python train.py --head_dim=32 --d_mlp=512 --activation="gelu" --qk_norm=false --bias="all" --init_std_o=0.00539 --beta2=0.98 --lr_head=0.0054 --warmup_steps=200 --decay_shape="linear"
Each number is 128 + 32 x the weight over its row's rms, rounded and kept within 0 to 255. Layers, rows and columns count from 0. The size above them is the row's rms in percent of the matrix's.

# layer 16 MLP down (transposed), 512x128, rms 0.39, rows 437-461, columns 0-63
size [ 99 106  97  99 120  97  97  84  88  81 118  95 108  94 109 100  94 107 102 102 116 111 102  98 106]
[[126 171 158 152 199 142  85 143  96  97 136  46 150 157 138 169 169 169  84 103 157 126 125 138 154 116 167 161 123 170 115 134 137 166  74 155 124  98 136  65 104 140 132 104 154 172 167 124 131 120  90  78 156 103 160 160 173 118 141 109 171 142  89 125]
 [174 126 123 164 171 148 155 154 130 102 169  95  81 137  95 160 116 160 123 165 112 117 122 154  76 115  98 127 154 104 170  97  92 162 180 159 114 214 128 175 107 105 137 134 166 105 132 125  58 145 108 177 169 103 142 153 169 211 110 173 136 107 133 112]
 [127 140  99 168 107  87 119 140 119  97 201  85 143  82 101 152 103 164 156 130 209 171  92 111 140  99 114 136 155 156 130 107 139 127 122 130 132 190 173 104  97 101 165 164 168 121 100  52  88 103 110 131 177 117 135 117  66 129 155 104  96 117 141 140]
 [124  95 174 143 111  92 104 158 102 155 130 131 113 133 171 167 134 131  80 155 133 123 157 154 164 181 114 187 144 130  80 152  83  93 122 131 125 118 177 161 129 108 154 141 161 130 120 101  91  99 101 126  92 122 165 153 183 158 116 138 115 153 170 132]
 [135 127 129 152 154 104 118  76 142 114 192 167 116  70 172 127  94 197  96 101 131 152 164 107 178  93 144 183  91  97 166 141 129 130 103  81 101 214 175  91 169 117 147 168  84 125 173  83 110  88 113  87 184 155 119 186 109 136 140 171 114 165 135 172]
 [176 179 115 182 184  77 120 122  92 120  89 121 135 125 126 154 146  43  87 115 133 147 112 109 142  99 176 152 135 154  88 121 121 131 121 184 114 118  99 170 128 171  89 120 127 119 102 175 163 121 147  97  65 169 109 167 110 114 140 165 182 136 155 151]
 [105 106 171 142 113 163 117 169 140 155 125 135 145  84  93 115 114 158  47 109 145 117 166  94 100 110 117 154 153 147 166 174 162 164 150 153  86  82 113 107 107 103  77 157 169 122  91 153 133 136 105 181 148 151  73 121 138 164 136 107 116 100 118 125]
 [144  90 145 149  92 184 142 122  97 150 137 114 118 107 123 123 184  98 104 129 138 108 145  94 104 111 151 152 130 133 155 113 152 158 171 153 121 155 132 154 147 113  88 125 151 128  59 151 144  93 131 132 126  97 120 151 114  36  82 127 193 142 150 128]
 [111  90  59 168 108 101  96 115 120 125 105 110 126 139 127  94  88  52 106 172  43 134 161 111 137 134 118  84  84 139 120 107 133 165 143 104 178 111 141 126  73  96 163 104  92 131 100 147 103 134 127 112 187 134 142 143  99 122 164 120 160 162 192 152]
 [164 177  68 103 127 104 164 115 146 161  99 125  59 119 165 149 110  88 113 158  53 136 147  85 139 115 178 199 126 186 129 152  65  71 115 108 112 122 172 161 144 137  83  84 118 130 148 120 133  98 178 101 110 158  38  80  96 126 153 105  94 120 126 114]
 [154 132 111  93 134 106 155  95  87 172 105 152  96 112  84  93 116 118 117 139 208 194  64 155 135 144 168 144 145 160 138  87  99  93 131  97 131 134 129  88  70 128 117 176 101 100 121 158  90 134 129 105 177  91  96 193  48 102  91 107  94  89 123 130]
 [119  66  79 150 142  97 109 169  60 168 118 110  77 144 119 139 120 155 113 130 176 108 123  81 101 141 155 146  98 155 109 125 151 148 160 123 125 108 110 135 112 159 175 136 132 150 162 211 196 139  59 146 118 117 104 182 188  99 110 114  76 135 117 134]
 [157  87 118 145 112  75  68 123 130 124  84 138  48 159  96 169 167 146 143 112 131 139 119 120 176  96  99 154 132 132 119 130 103 170 124  93 109 118 114 117 150 111 140  90 184 121 171 106 137 132 126 118 128 121 162 174 142  86 113 115 133 138 114 167]
 [ 99  92 104 135 154 199 168 165 127 194 121 117  98 159 148 159 139 114 139 132 140 152  87 154  93 141 106 108 181 149 179 157  74  65  99  88 182  48 138 162 109 113 163 163  99  98 145  98 140 135 137 126 162 160 133 105 127 150 116 148 153 150 145 110]
 [143 100 149 132  87 113 133 126  74 120 114 172 132  97 184 130 147  55 141 126 131  90 129 119 158 132 158 139  53  78 154 144  57  81 146 112  68 125 107 110 125 188 155  94 158  46 143 168 149 120 110 127 116 115 117 154 144  54 152 107 132 131 164 130]
 [135  68 129  72 138 143 160 152 105 150 104 141 132 128 192 153 118 114 138 116  94 129 122 110 102 151 159 132 169  71 154 154 136 125 116 107 135 172 173 151 124  82  35 177  78  27 156 144 155 127  96  82 109 126 117 114 129 170 122 134 118 148 145 139]
 [148  97 176 100  69 126 162 127 166 146  97 140  74 113 105 120 157 127 148 145 164 149 103  66 181 169 133 125 172 113 166 135 101 167 185 146 149 161 160 132 171 121 126 115 101 148 175 124  91 106 126 116  82 124 113 145 182 157 114 149 119 122  81 120]
 [170  93  99  83 119  97 124 133 109 122  80 139 140  53  62 125 128  47 156 128  57 213  92  70 159 130 103 149 121 116  87  98 131 131 124 147  82 127 132 124 114  82 125  95 130 123 147 200 125 124 126 140 151 126 117 107 138 127 108 108 153 122 133 197]
 [125  84  57 142 105  97 136 123  98 186 129 108 109 162 117 124 120  89 140 113 147  95 128 148 177 140 120 173 128  40 191  58 131 163 113  80 120 104 115 146  81 142 146  65  91 170 162 126 121  86 109 153 132 127 241 136 165 149 120  95 132 103 120  82]
 [198 134 178 135 130  79 145 153  96 138 179 123 100  94 158 104 120 125 155 125  14 149 187 122 139 137 127 122 141 131 166 133 142 106 100 104 144 134  84  88 118 111 170 132 143 148 122 152 186 162 162  99 107 138 141 177 138 114 165 120 178 131  77 125]
 [152 168 137 105 126 131 161 133 166 131 135 114 113 191 210 133 170 127 139  61 148 170 137  92 131 165 118 150 118  81  92  92 131  99 124 136 158 173 108 130 118  88  97 115 116 171 121  77 146 127  77 189 114 168  99 113 176 171 114 119 103  71 100 147]
 [105 115 121 145 139 160  86 105  77 129 217 120  88 177 168 171 119 134 171 110  71  97 129 144 140 104 126  55 196 104 139  97 125  99 121 105 135 126 154 157 100 202  67  91 162  87  95 150 163 192 152  84  86 108 199 163 150 126 135 101 167 137 144  94]
 [180 117  85 172 115 123 157 133  85 121 116 154 131 145  72 126 149 124 148 108 133 140 161 122 178 131 184 187  82 129 123 135 148  94 137 135 132 127 163 113  81 158  61 155  97 192 115 143 152 214 133 108 113 143 112  66  75 149 123 132 143 125 149  79]
 [103 118  50 116  67  76 187 121 156  70 100 100 119 118 111 125 129 109 103 107 128 162 122 128 102  64 129  89 113 100 136  60 121  75 133 170 185 136 127 127 223 129 140 104 139  93 100 112  78 140  66 120  91 127 129 125 186 108 163 153 114  86 170 106]
 [145 112 152 121 163 114 171 108  80 132  73 135  71 121 140 170 124 132 121 159 135 149 127 122 180 146 138 111 129 123 137 127 147 172 162 137 132 129 108 165 167 171 132 156 142 122  76 202 166 141 137 126  81 152 106 103 141 108 131 161 121 105 156 133]]
# layer 16 MLP up, 512x128, rms 0.343, rows 438-461, columns 0-63
size [101 105  98 109  99  98  91  93  96 103  91 108  95 101  98 105  98 103 106 105 101  95 108 100]
[[124 163 110 101  91 123  68 163 117 100 163 141 120 132 171 203 121 123 131 135 177  87 136 154 140 121 100 109 145 140 184 127 113 184 146 148 127 138 146  79 142 129 117 142 108 143 108  92 173 119 184 138 118 134 154 115 109  88 156 126 113 119 126 166]
 [124 114 182 163 201  69 193 120 109 160 102 126 124 151 152 141 172  88 109 111 186  79 103 126 163 152 122 143 125 146 145 136 111 126  60 146  99 130 104 108 153 153 133 180 103 124 198 143 133 140 156 155 157 199 109  94 142 162 175 118 156 104 145 155]
 [183 119  91 111  55 114 184  78 119 135 196 141 139  90 187  90 172 117 150 197 124 149 143 125 130 171 100  96 153 192 173 129  93  89  99 132 181 155 113 100 110 134 112 145 138 176  62 163 113 194 171 135 166  83  99 165 153 116 123 126 130 102 113 111]
 [159 166  80  70 160 117 124  82  96 122 113  58 114 133 163  99 177 108 138 145 149 102 130  98 124  81  92 129  87 104 153  59 121 133 136 135 124 136 164 127 125 163 122 181 177 122  93  87 125  72 106 141 107 148  67 120  98 151 125 160 127 150 124 108]
 [113  95  96 138 178 173  87 191 125 107 136  92 101 133 112 110 124 105 106 107 135  99 142  97  92 166 197 120 194 159 164 134 166 153 105 193 135 134 171 101 105  47 125 148 152 136 126 196 104 106 163 123 106 136 135 184 108  87 153  92 153 107 144 166]
 [100 110 119 177 132 134 116 122 110  48 154 133 155 183  79 117  89 154 128  59 116  84 111  75 143 140 134 133 157  96 165 126  59 168 102 131  83 142 182 110 127 173 161  81 105 101 149 136 102  66 141 199 146 112 158 170 132  76 145 132 149  93 115 168]
 [175  95 118  90  77 206 123 127 127  91 145 161 112 119 128 153 147 149 114 115 142  81 114 133 112  99 177 136 188 149 155 214 156 189  99 126 114 103 157 159 162 161  81 157 110 150  92 195 120 117 128 137 148  68 126 101  92 137 137  98 115 138 124 125]
 [123 113 145  76 158 141 143 140 111 143 152  97 104 141 141 148 101 122  95 124 145 118 147 105 112 180 150 110 108 121 133 145 171 128 104 143  71 134 140 111 171  96 123  89 140 143  99 110  80 164 110 130 169  43 131 101  59 114 108 177 164 140 119 104]
 [ 93 158 136  91 114 147  96 115 120 135 149 130 124 136 130  73 150 132 108 115 120 142 168 187 131 154 128 144 126  79  74 131  85 142  85 139 170 114 109 150  99 147 106 159 137 207 109 102 145 127 140 113 162  67 173 120 170 154 123 177 152 175 102 142]
 [120  63  80 126 120 124 135 113 134  74  98 171 176 140  99  75 202  88 128 122 137  99 152  93 146 121 107  87 130 152 118 120 155 159 145 183 117 137 147 154 141 124 137  38 143 162 139 140 109 135 148  94 170  92  80 150 103  84 197 121 122  81 118 147]
 [162 152 147 143 127 116 110 107 163 131 121 113 132 197 125 128 144  95  77 166 154 111 150 176 102 136 146  78  66 104 148  78  84 133 114 156 161 102 102 167  66  89 162  96 140  77  74 174 132 110 170  83 125 170 109 114  83  96 145 123 171 151  82 149]
 [111 140 112 114  72 144 130 159 145 150  72 108 131  94 176 144  98 160 132 115 131 142 125  98 106  79 115 140 136 120 125  89 154  43 147 101 136  92 149 224 121 107 124 106 106  98  16 131 140 141 125 121 144  76  69 109 169 140 128 138  49  61 106 136]
 [128 131  98 128 120 177 137 134 158 204 104 180 159 112 149 158 139 106 136 145 136 159 110 124 115 115 170 140 127  83 126  90  50 115 110 152 142  41 111 154  53 129 178  81  79 117 140 111 134 117 128 113 151 162 123 125  68 148 152 186 212 111 177 123]
 [112 153 139 129 138 143 123  78 144 138 174 136 123 134 167 132 108 112  91 135 166 160 153 126 141 134 190 116 114 189 149  79  95 108 134 198 120 207 156 106 161 150 124 141 148 105 152 130 103  94 155 116 149 116 146 110 170  77 118 125 170 108 183 113]
 [124 162 143 149 122  98 143  64 115 167 123 162 133 111  43  65 103 115  93 182 101 121 141 146 113  99 135 130  95 117 157  86 147  64 155 127  91 108 107 150  94 126 199  91 111 138 120  61 124 104 166  89 101 109 141  97 181 203 110 141 113  77  88  72]
 [ 98 104 140 119  76 175 136 166 133 153 138 143 121 109 101 148 139 138 147 168 111 108 133 116 140 140 110 148 113 108 167 135 149 130  94 124 122 162  66  67 136 150 120 150 134 132 138 172 148 176 127  47 110  99 125 160 119  94 114 109 188 137 112 159]
 [145 154 115 139 120 153 168 144 150 171  59 151  91 158  90 161 149 139 147 106 137 154 117  97 164 143 141 117  97 127 160  80 118 102 102 166 141 152 118 137 167 107 117  90 162  83 133 141 107  88  92 135 104  69 138 130  65 137 139 161 129 111 171 103]
 [ 67 127  92 130 123 151 112 175 148 101  99 152 104  56  99 125 119  82 137 160 141 200 163 120  99 134 121 149 120 132 121 158 110 166 118 187 117 117 136 122  56 126 170 164 113  97 113 143 173 120 126 144 119 151 133  95 100 159 141 172 114  99  49 143]
 [ 96 145 119 147 114 154 100  83 196 133 159 205 190 161 116 118 119 131  99 124 200 156 129 152 106 135 130 111  98  75 124 145  70 126 164 108 147 102 138 141 120 118 115  67 129 107 182 116  88  80 150 122 179 145 116  54 108  82 114 141  85 140 167 156]
 [102 136  77 118 132 113 123  53 111  70 129 156  82 104 144 106  94  66 106 182 131 168 167 121 161 141 117  99  90  86 151 133 116 143 142  98 140 144 145 127 150 166 139 167 137 136  75 122 159 176 159 171 181 159  77  83  69 136 137 144 172 103 131 160]
 [192 149 106 159 128 114 107 167 116 155 137 126 106  85 115  68 163 157 127 128  94 121  79 134  90  80 105 107 118 117  98 139  82 111 132 194 123 143 123 174 128 164 172 128 134 121 113 122 131  91 128 139 159 168 151 146 144  84 130 138 128 187  66 152]
 [131 123  96 158 175 155  98 200 153  94 134 105 125 205 156  77 195 181  68 144 176  94 130 115 198  84 107 153  98 132 165 116 112 102 109  95 115 139  93 148 132 134 192 175 137  91 156 139  86 152  80 143 159 152 102 159  94 120 166 206 152 118 139 139]
 [141 130 124 169 188 152  70 100 182 139 181 150 152  98 229 126 152  84 151 104 143 137 111  96 153 123 104 113 159 104 164 180  92 128 151  73  89 179  94 122 181 121 175 152 155 121  95 124 109 106 102 156 112 121  99 114 135 137 129 141 124 175  98 104]
 [136 129 114 156 130 175 104 172 121 121  80 109 161 139 131 142 173 134 186 142 151 170 197 121 140 121 103  46 154 123 156 189 162 132 149 141 124 147 157 125 180 118 153 106 170 120 197 193  83 114  55 113 132 154 107 148 119 133 133 139 145  85 176 129]]